python train.py --n_layer=16 --d_model=128 --n_head=4 --n_kv_head=4 --head_dim=64 --d_mlp=320 --vocab_size=8192 --activation="geglu" --norm="layernorm" --norm_place="pre" --norm_eps=1e-05 --positions="learned" --qk_norm=false --attn_scale=0.125 --bias="none" --tie_embeddings=false --parallel_block=false --init="normal" --init_std_qkv=0.0494 --init_std_o=0.0613 --init_std_up=0.0707 --init_std_down=0.0707 --optimizer="soap_variant" --lr=0.00871 --weight_decay=0.0 --lr_head=0.00814 --warmup_steps=200 --schedule="wsd" --decay_fraction=1.0 --decay_shape="linear" --final_lr_fraction=0.0 --batch_tokens=65536 --seq_len=1024 --doc_mask=true --train_tokens=230100000 --steps=3512 --dataset="wikipedia_en"
Each number is 200 + 30 x the weight over its row's rms, rounded and kept within 0 to 999. Layers, rows and columns count from 0. The size before them is the row's rms in percent of the matrix's.

# down: layer 2 MLP down (transposed), 320x128, rms 0.071, rows 90-98, columns 0-127
# gate: layer 2 MLP gate, 320x128, rms 0.0727, rows 91-98, columns 0-127
# up: layer 2 MLP up, 320x128, rms 0.0687, rows 91-98, columns 0-127
down90,096,201,144,209,166,175,222,161,196,212,199,210,174,200,185,170,201,222,171,179,189,232,206,245,192,236,204,235,228,171,175,175,218,241,191,149,237,151,222,228,214,185,119,219,168,204,153,226,180,228,248,171,188,238,232,174,160,176,206,218,217,151,215,157,162,192,203,189,203,169,198,188,217,197,158,186,223,250,229,217,246,207,188,217,210,154,204,168,166,205,211,152,196,203,154,230,212,242,227,219,164,175,226,225,174,162,112,180,170,155,262,196,208,177,189,208,212,212,283,179,180,163,178,212,208,183,176,237,240
gate91,074,240,195,218,197,199,240,200,214,175,198,167,241,207,259,159,244,150,210,203,228,244,160,201,180,217,232,171,210,216,181,241,184,226,214,238,209,197,224,190,194,204,147,170,189,177,183,277,173,204,238,180,228,238,146,240,197,159,179,171,207,251,249,235,204,196,180,262,244,199,141,186,168,162,193,132,146,192,202,175,224,212,221,248,201,172,180,199,193,176,194,204,193,184,201,186,229,178,186,218,189,164,191,266,219,136,186,175,242,160,187,196,206,163,188,267,203,223,206,217,244,187,157,219,171,222,190,231,207
up91,081,194,153,245,196,219,201,196,162,237,147,185,176,124,149,166,221,215,181,223,221,217,210,213,189,170,209,219,179,173,176,187,136,158,234,184,233,199,194,208,249,176,172,197,165,124,254,197,162,234,193,199,187,174,141,214,142,221,198,220,182,184,218,188,133,198,239,211,204,209,214,223,192,196,206,178,275,204,186,202,181,227,220,146,191,197,171,176,192,207,179,150,160,149,240,177,157,155,209,155,174,199,184,169,201,172,155,166,184,152,187,232,227,156,197,164,207,238,215,186,192,161,185,186,197,228,201,193,234
down91,074,136,221,204,180,227,169,229,189,190,203,186,227,196,187,210,188,187,173,203,182,229,210,153,174,143,196,258,244,208,243,169,187,195,219,180,199,173,170,148,236,240,180,195,216,184,194,184,199,286,253,196,184,216,165,258,240,191,188,208,224,180,228,195,188,155,247,213,209,203,209,190,173,172,252,224,270,200,216,147,244,236,217,157,201,194,220,190,138,218,170,178,228,245,210,215,165,189,227,211,193,226,229,183,207,218,182,164,198,191,236,281,229,168,198,204,188,211,166,247,196,192,161,237,157,198,239,235,246
gate92,090,185,218,199,229,232,189,159,178,165,169,198,187,228,192,191,239,191,210,169,166,231,202,219,227,214,203,160,228,201,231,172,164,190,245,163,223,197,164,242,172,183,168,161,243,123,161,218,135,185,222,223,191,176,259,209,220,199,206,225,200,202,215,275,180,240,212,217,200,196,188,199,235,180,189,157,244,155,248,195,176,193,205,215,177,202,195,231,236,196,278,173,121,223,227,239,138,237,192,207,188,191,212,163,196,185,222,211,174,132,194,238,185,222,180,189,191,181,187,181,231,260,211,253,198,244,188,192,191
up92,081,221,192,219,203,154,165,213,127,262,200,201,198,220,177,213,151,179,218,237,175,279,179,209,170,218,193,218,190,180,154,179,231,191,185,195,177,160,221,181,164,262,188,138,205,213,169,208,224,191,209,209,171,208,190,165,180,249,176,203,208,174,196,164,231,142,203,212,212,216,215,146,170,170,213,302,197,207,175,222,177,232,166,189,160,244,208,188,226,190,203,186,229,172,200,223,197,167,222,237,222,244,180,200,177,172,177,185,201,161,214,243,224,163,212,245,252,232,204,232,177,232,252,200,214,163,141,204,193
down92,087,149,150,165,215,156,163,199,194,204,216,200,177,223,215,228,246,198,181,236,222,183,211,189,192,180,177,193,162,189,222,166,199,187,269,212,141,276,223,156,191,167,200,219,176,219,188,208,167,188,192,214,165,222,204,190,258,207,158,228,212,180,245,182,245,184,222,179,148,251,143,240,164,149,219,216,179,207,174,198,146,220,134,162,198,204,234,198,162,204,158,213,220,218,190,207,172,208,231,258,139,136,207,214,215,182,170,221,196,221,215,185,167,159,185,192,243,219,181,181,196,207,155,219,201,190,141,182,195
gate93,091,187,214,257,234,225,221,197,230,222,164,157,164,205,304,178,239,158,181,222,196,190,202,193,201,189,147,164,226,169,212,192,192,202,228,188,184,231,184,159,241,202,255,173,218,255,175,248,226,196,181,269,194,190,193,155,207,193,204,179,254,217,227,208,194,206,137,207,216,204,213,188,187,146,172,210,135,181,206,158,230,167,215,169,176,198,196,179,237,179,178,212,189,277,179,167,209,216,233,175,198,154,229,182,139,166,196,194,198,192,176,178,200,197,230,216,225,233,221,213,183,175,189,207,205,235,235,126,200
up93,082,201,185,185,170,209,176,197,173,203,183,211,224,173,220,225,196,210,185,215,96,241,215,175,214,241,230,234,229,168,197,208,189,241,232,197,166,213,172,184,235,200,184,176,179,147,188,173,206,237,207,216,154,155,129,111,176,197,201,265,171,191,220,237,166,220,205,233,166,187,221,190,201,170,260,219,211,211,192,160,176,205,184,226,201,189,189,203,194,144,253,133,208,163,199,224,224,226,243,215,221,247,223,181,196,210,210,131,189,166,269,187,197,167,181,188,203,201,234,206,179,226,243,179,220,205,200,248,196
down93,087,174,198,215,171,125,270,252,191,162,227,191,244,221,174,235,175,205,175,185,229,174,182,233,197,237,241,246,195,180,193,205,225,213,231,144,167,230,168,191,181,201,165,194,246,195,171,193,223,210,212,186,191,179,219,151,150,231,195,186,213,181,208,244,251,163,245,183,201,175,187,204,163,266,210,181,200,215,223,206,206,223,196,203,189,161,213,182,251,211,248,184,251,201,228,219,229,251,208,176,256,220,212,150,170,257,167,215,188,178,168,208,173,192,142,144,179,199,198,162,194,181,204,267,228,207,203,247,197
gate94,109,183,177,193,145,252,206,163,184,218,188,240,212,192,188,180,121,254,196,167,194,206,220,179,232,211,184,192,212,198,214,215,152,187,184,215,189,201,189,187,208,115,175,203,167,233,188,199,237,197,199,187,279,194,210,170,200,232,178,179,241,253,197,212,195,161,205,287,200,155,241,202,182,249,129,236,159,212,205,200,200,190,165,230,193,206,183,240,178,169,238,224,150,188,219,232,232,201,199,258,231,192,218,225,185,222,200,201,170,187,229,193,173,183,228,172,229,271,249,197,218,186,206,200,163,242,185,194,256
up94,130,209,226,207,184,224,216,139,248,195,175,201,239,208,252,147,219,209,172,178,176,199,186,171,154,161,235,236,197,202,237,177,189,160,208,204,204,119,200,212,234,203,194,259,201,199,195,196,228,206,239,182,230,199,192,208,153,206,188,190,208,253,164,186,252,167,172,194,214,208,253,199,181,186,253,176,184,208,182,230,259,245,224,200,234,193,197,175,181,167,214,185,163,215,212,179,216,211,188,199,152,237,181,163,152,190,244,202,129,196,230,192,169,194,191,251,250,261,180,211,195,178,246,185,247,156,208,130,173
down94,111,202,191,208,179,199,123,148,180,215,186,237,250,201,210,165,168,182,231,172,166,193,235,155,211,202,224,250,171,214,187,210,230,243,223,214,127,198,224,229,201,188,201,200,170,162,202,195,130,223,225,201,193,161,212,186,190,221,189,202,245,201,197,240,190,162,247,201,227,152,221,180,224,249,209,270,200,147,181,203,173,201,174,250,224,212,160,183,255,179,177,253,217,205,180,184,241,129,219,199,187,233,150,225,161,205,250,146,192,209,210,217,158,218,189,188,232,169,209,208,223,206,207,175,242,229,245,215,177
gate95,103,201,232,201,241,217,164,205,241,172,214,201,174,216,164,222,190,197,194,167,163,220,243,198,195,179,192,188,218,262,180,223,204,182,225,207,227,239,241,205,167,218,147,232,191,170,146,213,193,151,189,158,201,210,179,145,191,190,229,177,218,232,222,184,176,199,126,230,216,173,247,214,133,203,199,150,242,177,212,159,253,202,198,172,191,170,214,132,184,206,237,288,202,203,202,247,230,154,188,220,223,161,140,246,206,173,190,232,197,203,195,197,201,225,191,164,212,133,204,229,220,154,177,236,179,218,189,228,197
up95,105,157,249,154,213,200,182,183,134,205,250,174,154,190,168,207,232,167,213,203,213,227,176,151,187,154,191,233,166,223,192,215,191,207,235,221,248,170,195,176,210,188,200,198,182,196,215,216,178,189,187,177,141,214,169,191,137,129,192,174,191,168,159,197,199,149,202,139,210,233,221,198,188,226,242,239,209,209,256,223,220,214,220,183,188,261,252,219,185,192,199,223,211,215,186,171,168,253,211,195,169,197,215,179,185,190,181,181,194,228,193,241,141,212,231,200,169,159,221,147,146,240,165,176,148,145,234,233,187
down95,102,222,228,227,227,205,171,160,241,207,202,202,195,263,216,269,237,182,229,226,244,235,197,220,173,116,216,211,187,231,201,218,181,210,187,208,260,223,203,227,185,138,213,186,201,225,237,225,180,152,215,205,178,177,175,236,220,186,256,214,231,218,219,201,207,224,228,120,210,225,232,181,182,215,224,215,213,216,212,181,201,299,259,240,249,195,207,197,162,245,176,211,178,244,158,194,217,218,140,237,171,203,215,205,203,196,168,147,174,165,244,236,207,179,166,182,180,198,219,211,178,210,186,184,202,204,217,227,178
gate96,096,192,206,229,147,186,208,226,203,205,199,156,188,212,224,211,246,147,222,193,203,199,247,205,215,210,196,198,204,187,200,188,188,212,233,225,229,184,230,183,201,189,202,200,125,246,188,169,185,255,212,166,232,218,249,216,175,270,216,192,258,198,183,204,222,206,143,241,173,200,176,193,147,187,178,170,178,185,184,270,298,229,224,209,157,227,177,210,152,192,229,274,184,237,140,206,224,157,195,220,207,200,170,197,196,215,184,189,155,144,213,169,171,218,177,171,178,187,157,166,167,166,188,243,196,223,216,225,186
up96,098,173,179,151,170,248,201,180,196,258,179,180,164,180,204,169,199,232,213,192,176,201,204,222,243,194,156,202,220,222,185,219,253,162,169,244,172,245,182,203,249,177,181,240,241,206,215,201,173,197,206,223,202,201,206,193,217,118,207,232,142,224,201,268,221,240,201,163,260,217,144,245,217,206,162,182,226,195,190,196,224,175,245,211,184,182,240,251,209,201,210,208,192,193,195,212,214,208,213,123,194,182,216,236,221,171,201,208,163,210,195,190,279,216,227,194,150,219,251,198,254,239,159,195,141,215,187,199,190
down96,099,192,188,244,256,162,150,156,182,203,183,179,181,171,270,210,241,198,178,229,213,226,207,184,177,207,183,231,176,195,199,189,162,205,215,232,174,204,163,223,224,231,199,189,144,227,223,212,192,177,150,209,201,226,161,235,177,238,202,211,178,198,187,140,184,171,218,201,199,130,204,250,163,207,252,175,173,176,164,171,207,198,217,161,168,257,166,221,217,169,215,290,224,149,206,204,207,187,213,177,205,167,197,192,234,211,181,168,235,189,225,135,229,141,233,215,243,219,192,234,169,211,224,195,184,192,210,124,181
gate97,102,206,213,222,212,184,207,219,193,166,188,200,183,233,226,184,149,164,200,212,162,170,257,167,232,223,194,146,213,172,154,222,214,208,224,209,215,221,206,217,133,206,166,160,216,219,192,153,227,204,186,149,143,259,254,229,166,165,228,151,205,171,224,152,171,210,188,166,203,199,221,208,214,190,253,190,241,189,180,163,138,228,171,175,224,239,216,254,192,184,200,248,171,233,227,183,193,215,219,244,181,236,206,218,187,139,201,177,262,275,186,238,206,198,179,180,207,217,172,267,206,183,206,188,217,206,161,207,184
up97,099,166,223,185,184,198,188,207,167,201,208,217,187,192,108,221,236,250,229,173,178,175,175,216,198,170,234,156,166,197,212,186,151,244,250,173,242,261,239,177,198,193,186,187,245,208,178,163,161,221,203,211,217,210,210,194,207,260,189,188,177,215,237,184,192,169,189,166,221,182,206,189,169,174,247,230,242,243,246,221,267,217,185,245,193,233,187,192,201,203,222,205,174,256,165,207,169,211,195,213,176,230,186,177,216,207,200,220,165,257,178,187,219,254,144,181,233,194,183,217,221,107,137,223,203,182,220,186,179
down97,100,147,182,136,215,192,216,185,127,185,218,192,253,245,165,182,219,212,217,189,180,205,235,247,185,175,148,152,167,224,246,240,245,183,202,220,199,202,171,205,154,203,200,172,215,221,203,147,173,187,179,175,183,200,196,208,230,137,227,227,153,205,205,237,238,227,182,189,204,157,230,212,207,164,232,222,172,236,174,184,236,204,201,172,131,212,182,178,181,172,203,216,229,170,201,228,178,175,227,169,176,200,202,220,187,216,216,222,122,193,206,249,217,253,177,249,191,172,167,206,174,199,153,248,217,184,268,160,210
gate98,095,211,201,205,174,191,214,194,228,215,213,200,224,216,229,152,198,226,155,173,188,155,212,206,192,230,163,243,232,173,206,229,182,173,156,222,187,192,183,248,199,184,202,221,280,201,220,190,222,235,157,216,213,256,239,242,170,196,154,187,128,187,206,210,89,227,169,157,224,256,240,252,193,197,205,195,206,186,153,206,202,209,193,212,238,210,185,235,190,200,188,243,123,241,219,199,226,174,233,246,184,193,212,170,249,164,218,197,174,176,245,203,218,168,191,210,194,210,222,201,234,220,251,179,229,167,167,208,227
up98,086,148,207,213,172,197,218,189,192,203,221,212,244,247,162,217,153,213,212,280,219,162,175,160,159,264,184,142,188,197,154,179,185,181,208,217,197,128,165,222,157,182,195,234,164,160,225,178,232,178,207,234,182,190,222,183,215,198,216,225,149,175,223,198,153,162,167,154,235,222,205,210,208,225,187,225,254,164,126,217,178,184,189,206,165,169,161,217,169,199,153,210,170,177,180,180,203,169,204,197,193,194,192,204,234,150,179,173,212,221,253,224,219,219,227,237,218,209,237,215,232,189,271,158,204,196,237,230,206
down98,093,231,220,161,218,211,198,256,194,211,210,209,211,171,210,191,227,173,139,212,192,194,171,242,181,205,205,222,175,227,202,188,176,220,254,220,230,245,137,177,156,222,199,180,198,191,224,189,185,235,198,195,195,180,214,205,213,182,208,215,166,240,232,202,171,179,199,182,244,99,222,166,165,238,226,264,201,167,247,217,219,195,193,205,167,212,192,176,271,127,179,214,195,214,177,205,192,177,211,186,246,217,224,227,192,182,162,212,235,148,204,295,167,248,242,226,207,182,196,239,157,218,219,197,161,242,225,183,180